Weights of a small transformer language model: width 128, vocabulary 2048.
Each number is 200 + 20 x the weight over its row's rms, rounded and kept within 0 to 999. Layers, rows and columns count from 0. The size before them is the row's rms in percent of the matrix's.

# layer 4 MLP down (transposed), 256x128, rms 0.093, rows 237-255, columns 0-127
092,195,243,181,184,201,207,173,229,170,203,185,184,187,206,184,205,164,169,212,182,175,224,205,204,164,188,230,208,222,187,227,202,184,198,170,249,211,194,205,205,173,198,224,208,199,207,207,184,214,235,177,209,204,189,155,194,178,164,201,206,222,221,196,216,208,200,187,216,228,227,186,192,167,242,200,203,189,238,210,201,160,211,218,165,251,184,218,207,202,189,200,207,193,203,204,226,185,203,241,184,223,182,202,204,158,215,208,213,188,199,166,186,218,182,193,202,215,193,205,218,182,219,186,196,216,166,191,193
094,210,191,208,159,189,191,149,217,179,217,237,207,176,222,193,171,200,193,194,229,206,179,229,203,217,184,221,170,169,197,200,226,215,206,183,234,201,180,203,240,178,179,208,191,218,191,201,216,215,206,203,214,197,191,209,216,196,183,227,203,250,210,193,212,217,209,193,176,214,207,214,189,227,205,222,216,182,199,189,184,197,230,210,189,171,164,220,237,211,191,215,225,194,205,186,204,221,193,225,231,173,157,204,184,197,177,211,190,225,178,206,221,176,180,236,188,202,195,189,162,188,194,167,150,207,214,191,181
097,221,194,205,193,205,180,196,212,212,199,215,222,207,161,199,244,193,212,219,181,178,216,189,193,220,220,188,226,162,208,179,174,175,197,162,191,167,241,225,192,223,190,191,188,192,219,196,160,203,195,228,191,173,170,190,188,192,198,200,219,184,187,232,206,173,232,199,177,168,186,172,202,170,206,212,198,218,181,187,186,215,228,197,191,206,199,184,239,160,205,215,213,225,195,193,228,251,221,163,203,226,201,220,221,204,213,212,225,192,199,204,217,224,209,211,200,223,174,212,191,208,197,185,201,154,186,202,241
108,232,187,181,216,160,213,193,207,158,213,204,187,191,214,200,202,189,177,236,207,211,189,167,176,218,218,212,204,206,190,212,188,207,213,211,234,212,213,163,183,186,231,222,206,175,181,198,215,221,221,224,170,201,154,220,197,216,220,196,168,206,190,185,205,223,194,209,178,217,222,172,197,233,180,182,204,210,175,184,201,199,199,220,201,160,216,248,225,188,173,205,188,229,193,193,231,207,200,203,218,195,202,200,196,159,242,187,217,195,217,183,207,190,174,208,197,226,196,184,177,218,196,177,160,206,187,250,174
091,181,226,186,198,198,202,196,211,227,184,199,200,182,220,203,193,209,155,196,160,224,204,193,209,185,218,166,186,191,249,181,199,192,185,236,208,233,191,235,221,192,199,203,205,216,198,220,173,188,200,201,192,194,196,173,203,234,211,237,213,175,174,220,180,215,192,185,177,197,190,166,214,163,210,204,233,210,237,212,192,223,222,196,190,219,191,226,183,183,205,214,219,189,175,193,182,201,203,216,201,221,199,129,185,215,196,210,147,180,181,172,240,204,187,179,208,213,194,173,190,220,194,202,217,208,215,224,208
102,173,148,209,201,225,218,241,223,165,229,193,198,226,202,194,195,160,195,179,200,214,201,202,214,216,165,194,208,189,192,219,225,239,247,247,211,179,232,181,188,185,208,214,184,195,185,227,164,198,189,210,211,192,180,177,181,194,184,199,168,208,203,216,223,230,214,182,202,235,180,178,198,200,158,198,187,196,199,178,179,204,185,210,200,233,213,221,217,205,226,180,183,206,223,222,192,196,198,233,177,196,207,181,192,186,215,187,221,240,190,195,208,228,173,182,195,167,226,187,178,200,193,184,206,212,196,208,173
091,175,196,194,195,217,175,202,184,232,180,188,194,216,197,200,223,182,233,242,201,220,210,186,224,235,204,209,173,234,230,217,170,228,222,227,227,218,181,196,209,180,186,186,161,221,203,198,184,186,185,192,195,183,194,205,181,189,203,170,210,194,200,184,230,211,173,238,181,186,196,195,234,177,222,196,197,180,211,210,187,230,224,210,206,194,162,175,187,164,178,208,204,164,217,209,215,226,221,194,185,247,226,192,180,212,227,201,182,196,199,199,203,213,165,212,163,166,210,216,200,165,223,194,176,192,212,192,223
104,218,195,201,209,229,200,185,181,198,209,200,223,180,181,209,201,192,190,191,203,159,167,214,209,232,199,202,202,179,201,197,181,177,230,200,208,217,219,228,219,168,221,223,185,182,216,179,199,238,169,199,222,192,206,206,210,199,199,206,178,203,168,196,241,220,181,198,225,192,186,188,205,198,222,172,218,203,145,210,235,220,200,194,163,227,192,181,189,168,190,203,231,187,170,231,199,239,200,193,215,174,206,189,224,173,214,233,195,203,171,188,212,184,180,195,204,234,175,170,200,193,193,231,164,249,214,183,196
105,183,210,184,220,193,201,228,190,169,218,184,182,216,172,241,237,193,202,217,200,190,190,184,245,193,159,215,177,200,185,214,213,217,199,198,207,217,222,186,191,192,217,182,175,182,178,169,252,225,229,237,202,150,172,198,201,201,201,189,210,225,174,189,232,199,243,199,215,196,202,233,167,216,181,206,207,186,221,182,207,198,165,180,204,225,211,216,202,184,190,184,193,191,210,193,187,223,176,168,203,185,201,224,203,206,210,215,186,232,177,153,190,176,194,209,203,176,240,206,190,192,222,208,223,197,190,196,201
095,211,221,166,219,194,236,187,179,199,185,187,215,183,214,181,244,183,208,219,192,215,196,187,223,181,182,178,212,156,211,189,219,165,236,210,206,199,163,215,188,187,187,170,192,182,228,223,174,226,183,207,240,156,199,191,174,210,221,212,182,202,162,186,194,212,238,219,224,200,205,225,164,206,212,186,202,227,212,196,208,207,194,188,234,215,194,215,186,212,229,231,209,199,179,200,202,220,169,182,214,198,199,161,190,165,232,209,192,198,220,197,230,183,211,185,218,206,167,190,226,195,225,214,192,178,183,195,192
098,212,174,207,169,229,201,194,207,197,197,207,178,222,174,210,188,195,169,226,198,209,188,222,173,214,179,225,186,196,218,232,244,205,222,198,162,226,176,200,217,177,221,168,227,214,233,189,239,227,204,201,203,193,162,178,163,208,149,230,213,202,184,185,209,198,163,224,208,206,187,213,191,178,186,197,224,188,173,202,225,189,194,188,202,236,163,193,185,208,190,224,216,175,221,207,192,208,209,165,207,221,183,174,211,213,200,179,223,207,226,161,213,193,214,167,209,214,199,211,217,198,212,189,209,172,215,219,200
107,211,231,207,195,185,167,235,224,161,217,201,218,199,203,222,238,198,212,236,164,186,214,175,221,199,238,195,182,177,179,176,203,182,183,192,188,222,222,166,187,182,229,212,165,216,176,213,176,203,166,206,209,212,189,162,220,212,184,168,178,190,229,199,211,230,193,213,216,183,201,214,205,219,227,180,212,229,177,188,186,164,215,192,182,207,173,199,196,187,234,184,235,216,198,194,239,200,171,200,211,183,190,210,188,220,209,178,215,201,213,221,208,200,191,171,215,229,191,201,210,225,220,203,169,174,179,179,206
117,163,226,189,219,199,220,204,202,216,155,184,174,204,179,187,150,186,202,189,232,194,200,173,185,180,183,179,196,202,185,200,149,167,201,203,216,182,186,177,179,207,206,207,189,197,197,187,187,198,183,192,211,181,196,231,171,185,211,207,214,168,214,203,200,188,216,214,208,230,215,183,191,250,208,209,176,240,226,178,207,212,209,176,196,194,215,226,203,179,202,235,157,173,211,238,209,211,214,207,216,218,217,209,246,192,185,190,214,208,217,169,179,205,202,238,181,184,221,204,195,239,207,215,227,216,214,205,175
089,196,229,226,183,221,196,196,202,167,217,184,211,202,190,171,194,199,200,211,157,223,215,227,236,215,199,166,219,224,175,188,206,201,181,211,209,226,190,189,173,230,176,175,215,221,187,197,209,172,209,219,214,223,211,183,165,208,198,169,167,175,250,192,228,189,205,196,226,205,222,208,195,214,223,175,205,198,218,211,204,163,200,192,177,237,190,201,188,188,165,236,226,146,158,193,194,199,191,229,185,201,190,229,199,225,200,213,204,213,214,202,202,184,216,181,221,191,207,200,187,160,237,191,201,181,196,197,215
106,188,198,165,196,192,211,176,165,184,191,180,203,168,242,209,186,170,233,213,198,210,227,221,205,205,196,218,199,202,204,212,222,224,197,187,251,198,203,184,197,190,187,239,215,187,209,220,206,183,172,220,231,220,191,199,171,175,218,195,198,233,218,186,180,233,183,189,204,225,179,185,213,198,233,200,165,224,156,195,161,231,186,210,214,213,217,205,180,197,184,210,202,203,188,217,223,219,222,175,206,201,202,212,167,195,217,194,199,191,227,197,183,214,216,158,218,219,156,174,186,197,218,175,175,201,165,195,228
095,178,163,208,220,212,237,216,211,201,187,161,194,185,209,211,208,204,215,215,230,192,231,201,170,176,210,167,157,167,211,228,198,223,164,183,198,258,195,197,168,192,198,191,179,238,175,201,179,183,202,228,170,211,199,189,198,186,209,178,217,210,165,178,195,185,193,178,198,200,194,190,183,166,188,201,225,221,178,185,216,244,205,201,205,190,223,179,200,188,192,203,214,201,197,197,168,207,198,238,207,210,234,200,187,242,239,211,201,210,198,206,231,188,196,230,192,195,199,226,205,197,232,184,196,178,187,227,195
093,199,194,198,219,211,200,185,189,219,195,191,175,153,198,150,233,201,198,207,168,220,199,192,167,172,204,209,145,185,181,231,235,197,191,209,231,226,209,226,240,190,154,205,207,211,186,195,225,187,212,189,194,190,151,188,201,177,213,184,196,204,214,183,211,189,176,192,225,218,237,182,180,191,201,208,201,189,251,186,192,227,197,176,212,190,235,194,182,234,216,168,214,211,187,215,203,193,223,208,214,173,197,197,195,233,222,204,208,207,238,194,213,195,178,196,201,214,242,177,202,206,204,184,195,217,201,215,199
100,221,221,218,208,183,212,185,204,194,185,184,205,167,217,217,212,214,204,229,215,200,225,196,198,197,227,196,242,213,218,214,214,183,210,188,195,198,219,221,171,191,169,218,187,171,189,210,159,170,178,215,178,198,177,177,212,200,197,159,200,204,236,236,200,168,183,204,184,168,196,191,217,177,193,200,217,183,228,202,195,179,185,231,206,216,247,209,228,216,226,202,153,200,223,200,162,174,226,190,209,180,170,193,214,222,182,223,187,201,208,183,182,210,186,215,220,220,175,200,166,194,214,217,173,217,158,222,214
096,212,203,192,216,227,211,164,197,206,209,194,236,166,200,177,197,192,168,190,169,168,209,182,180,151,197,195,226,175,211,208,233,139,210,213,209,218,184,182,199,181,188,225,213,221,191,227,188,168,194,211,189,232,185,181,226,204,192,191,203,220,218,187,227,181,195,188,236,182,191,199,219,183,224,212,204,184,237,181,225,203,227,194,189,183,206,209,192,197,192,164,159,184,211,182,219,203,203,190,209,176,223,168,190,188,191,236,205,226,192,228,193,180,229,242,206,215,182,208,214,197,232,222,203,178,216,203,215
# layer 4 MLP up, 256x128, rms 0.142, rows 238-255, columns 0-127
087,179,179,180,189,201,183,197,191,184,218,186,209,201,198,196,231,225,187,181,186,199,189,188,213,193,194,199,217,189,202,144,200,227,190,212,219,192,206,193,195,185,221,205,210,189,198,190,208,208,228,223,171,213,180,263,211,192,218,171,180,189,190,224,143,202,204,183,193,203,230,212,207,190,226,183,188,204,208,151,201,228,176,242,190,206,169,187,191,213,200,217,195,224,187,179,201,218,171,187,208,157,186,212,228,211,192,165,193,201,202,201,192,213,244,221,191,216,186,199,251,184,249,205,170,208,178,193,194
091,220,181,211,189,203,197,226,223,223,222,197,204,170,218,192,187,207,207,177,234,164,182,217,187,193,232,230,214,185,234,215,225,202,204,189,201,232,189,205,229,215,243,190,210,204,192,214,213,199,181,149,190,166,167,160,204,169,227,195,189,188,181,194,228,249,176,194,183,195,201,209,216,191,215,174,207,204,217,213,209,197,171,184,197,181,205,190,212,190,174,196,203,203,172,193,169,193,197,226,208,168,206,198,173,185,191,181,164,188,202,241,236,242,221,206,197,192,191,177,170,216,186,195,206,165,218,211,196
106,212,196,206,201,216,209,236,176,211,199,211,198,195,204,206,176,214,162,185,215,169,199,209,219,217,156,180,189,226,221,169,186,220,217,234,201,209,188,213,198,198,185,210,205,198,193,175,179,218,164,243,248,188,242,193,195,188,168,196,185,231,194,208,192,193,215,192,180,188,177,192,194,224,198,214,188,221,197,181,186,185,177,185,202,187,213,207,237,205,201,177,175,210,204,210,128,236,210,169,222,188,221,206,201,233,184,181,197,191,220,217,189,230,201,182,216,190,237,193,204,162,204,211,229,179,199,174,214
099,183,176,200,202,208,208,213,178,189,187,201,236,228,227,165,256,247,164,161,179,196,199,185,199,196,178,184,239,189,207,188,225,233,212,208,213,194,160,194,201,177,187,193,198,213,219,192,218,216,193,193,211,196,201,212,197,196,230,211,208,188,219,208,210,175,205,206,178,196,164,200,187,207,213,188,190,222,211,220,187,179,189,185,174,200,193,213,209,185,223,196,184,200,168,211,221,212,184,165,194,224,165,231,215,184,209,178,182,196,168,191,177,213,219,221,221,191,218,221,240,240,158,182,186,194,242,214,181
098,197,209,198,194,235,186,195,196,210,204,194,223,163,200,243,196,209,222,214,195,214,234,245,206,177,218,196,233,167,187,190,210,199,187,178,234,191,207,213,219,215,180,163,214,186,167,167,180,204,227,190,219,198,207,225,183,215,203,191,190,221,241,218,219,183,187,207,199,185,187,200,170,191,224,194,214,237,203,207,189,185,208,203,174,225,211,224,203,167,203,181,154,174,212,174,192,197,182,225,188,209,195,214,187,153,187,172,207,225,249,208,205,201,233,185,208,211,179,189,222,190,223,234,195,178,175,199,213
090,223,222,190,187,191,161,211,185,205,157,187,187,178,178,218,222,208,228,209,187,196,183,214,202,216,169,202,222,195,197,197,199,209,204,222,205,217,228,172,216,209,160,186,200,186,222,183,190,210,205,223,187,227,202,176,179,211,246,198,204,193,234,219,154,183,213,185,208,174,229,221,218,185,224,229,232,214,198,211,230,173,225,210,209,186,209,178,176,179,167,231,198,224,202,172,161,219,201,221,209,200,187,203,196,234,209,184,184,180,179,184,162,207,192,206,185,182,186,208,214,229,221,169,233,224,180,221,192
103,189,208,187,171,228,186,206,179,178,197,214,237,176,199,190,212,224,248,224,170,203,187,205,211,191,208,223,196,202,151,189,208,192,188,193,194,174,183,184,196,224,208,203,200,237,194,242,216,203,226,211,199,203,203,232,228,182,198,190,182,178,195,190,238,210,214,202,183,203,195,184,217,234,203,193,184,214,199,161,231,171,202,231,218,186,190,230,165,183,197,197,197,228,215,198,172,177,213,190,195,191,202,188,196,202,183,191,170,179,234,200,190,176,230,229,197,187,198,172,217,239,214,149,184,222,175,226,174
106,163,224,218,217,192,218,189,224,227,175,218,166,231,197,186,214,196,199,214,178,199,205,215,224,171,188,225,185,182,216,193,183,217,211,173,162,180,214,228,220,225,193,189,218,228,195,187,209,197,191,194,195,174,212,209,204,184,204,236,200,182,252,221,205,204,199,209,177,183,174,209,184,228,188,194,207,213,172,175,188,227,215,210,227,150,221,192,190,178,205,186,161,200,191,213,207,182,206,168,196,213,208,238,166,195,212,233,204,180,258,185,197,189,201,199,210,194,211,210,169,206,213,185,200,175,174,219,232
099,168,219,153,185,190,209,207,205,213,198,190,228,222,186,195,193,222,194,201,176,191,175,190,190,197,217,203,203,198,170,236,250,224,174,227,203,200,189,225,220,229,194,223,212,195,190,215,210,207,189,186,175,188,143,191,248,180,192,189,172,234,157,188,187,194,220,207,211,194,202,202,156,234,211,202,209,220,221,219,195,161,215,205,175,193,215,194,220,171,196,176,203,196,172,206,171,201,225,204,191,232,178,208,209,212,186,195,228,209,203,219,197,164,202,218,232,191,226,192,211,175,185,206,228,224,198,183,184
108,218,205,192,144,194,244,210,203,223,157,196,227,205,198,196,195,180,178,214,186,200,203,201,174,204,204,195,213,184,201,175,184,234,202,156,163,199,219,190,184,197,233,198,207,211,216,176,209,204,241,220,205,195,182,228,233,196,231,228,222,193,216,229,195,167,185,178,193,206,175,202,201,160,176,211,213,213,189,224,194,225,197,225,204,195,171,196,188,226,180,223,169,221,204,190,199,171,189,207,199,244,203,187,188,229,216,168,229,217,189,175,149,205,206,215,193,222,208,202,206,204,199,197,187,166,216,196,197
112,210,185,186,239,181,198,212,198,192,171,204,212,195,196,226,196,193,223,188,226,182,233,190,212,202,181,195,181,213,225,207,205,233,202,185,180,235,180,166,227,214,200,221,164,205,221,238,193,210,188,192,203,195,211,169,186,204,227,190,171,188,198,195,199,219,203,182,163,158,205,189,180,192,186,205,203,200,234,189,204,213,191,203,245,222,249,215,192,201,214,211,213,206,210,215,196,183,211,164,226,197,174,145,197,171,177,176,217,182,206,220,189,201,233,220,194,213,251,169,199,189,209,174,217,174,171,189,184
120,211,191,210,222,200,238,187,219,205,217,173,188,211,188,178,186,196,240,213,243,190,218,207,191,166,200,211,222,202,196,185,192,202,214,199,200,201,211,179,176,213,164,219,185,215,213,214,218,197,233,195,228,181,176,208,218,213,224,199,193,199,194,236,180,170,206,199,211,174,198,169,224,213,237,175,189,194,190,214,191,224,201,185,224,228,153,230,184,197,235,198,191,185,197,215,192,188,211,160,159,228,187,210,214,219,135,207,194,196,211,176,176,192,213,224,203,170,234,206,211,202,192,220,188,171,220,211,170
090,210,218,191,183,183,212,150,182,196,176,206,217,219,218,197,196,209,188,178,207,228,214,170,207,203,160,220,182,203,186,194,187,158,191,172,201,209,179,168,178,217,172,199,173,185,209,205,227,214,220,223,201,201,187,210,189,237,183,234,187,202,200,184,172,213,207,190,225,221,194,214,175,218,223,219,216,177,197,191,238,205,188,183,211,195,202,200,195,161,206,224,202,231,217,209,236,190,212,220,180,193,185,252,222,221,253,207,212,194,243,160,208,181,196,214,195,209,224,223,213,190,194,173,183,192,185,184,172
101,243,148,221,217,212,190,174,170,246,201,148,199,204,212,221,216,227,195,199,195,166,182,168,205,175,163,202,201,215,182,213,202,158,223,228,194,223,193,210,197,192,227,224,207,216,202,182,158,191,198,220,211,168,194,205,212,203,186,184,224,167,226,173,211,191,210,199,206,210,196,232,164,199,193,186,179,212,203,201,152,177,210,215,208,205,212,217,220,190,211,195,190,215,212,200,194,192,197,205,237,189,215,172,200,240,190,167,206,175,238,198,219,189,225,206,188,192,189,205,190,181,204,190,206,216,232,186,205
095,166,172,200,196,212,192,222,203,199,220,202,201,206,211,231,196,216,221,205,180,208,182,206,191,210,178,207,174,199,174,232,195,203,200,193,236,176,234,194,187,220,164,231,256,213,164,210,224,180,211,222,201,189,191,206,190,198,177,212,199,226,221,220,215,170,224,225,218,196,200,189,182,180,189,179,205,200,215,184,157,172,169,190,192,204,198,199,183,198,226,184,212,207,211,165,178,187,167,221,247,180,187,192,234,194,165,175,226,197,195,204,161,189,220,223,183,168,211,214,192,183,220,221,206,236,202,232,197
089,234,196,178,223,210,220,206,219,206,189,211,197,178,202,191,215,245,165,148,180,162,196,197,203,202,201,198,203,237,162,177,204,205,215,218,179,195,222,205,249,208,194,181,210,195,211,170,206,199,235,204,196,209,215,194,217,234,236,182,209,188,223,210,227,194,238,212,229,238,182,187,202,198,212,219,169,219,209,225,179,208,224,194,157,228,232,179,214,186,223,208,190,187,184,204,170,161,209,185,183,184,195,218,215,197,188,187,177,210,216,199,189,205,198,220,222,201,193,209,202,173,192,147,208,186,212,202,188
099,233,217,182,252,237,214,197,234,179,230,215,205,189,176,163,177,215,190,199,245,206,235,208,207,172,238,195,212,187,196,191,175,237,182,200,188,177,193,184,199,182,207,178,211,208,195,193,227,196,194,218,194,191,220,221,187,182,184,214,226,192,217,210,223,228,182,190,198,199,181,206,188,188,195,216,199,246,202,181,230,201,223,165,190,163,193,195,192,176,170,186,202,175,171,211,215,163,178,211,156,211,200,175,168,213,218,236,189,210,177,189,193,215,204,205,220,201,186,219,194,192,187,172,188,232,194,203,214
091,188,206,195,217,183,203,205,195,204,227,225,188,183,202,190,169,211,193,246,224,178,173,194,150,190,172,197,216,216,232,183,207,218,160,185,175,202,198,217,236,229,210,184,196,199,184,143,229,237,215,171,204,186,197,212,225,202,201,208,215,214,191,191,190,198,184,202,191,181,183,200,233,218,177,206,183,224,184,225,163,198,187,187,214,185,227,195,195,177,255,169,211,204,183,190,206,206,197,188,215,234,194,186,170,175,192,184,211,198,196,189,181,251,197,200,205,198,181,204,206,176,164,198,181,203,229,228,199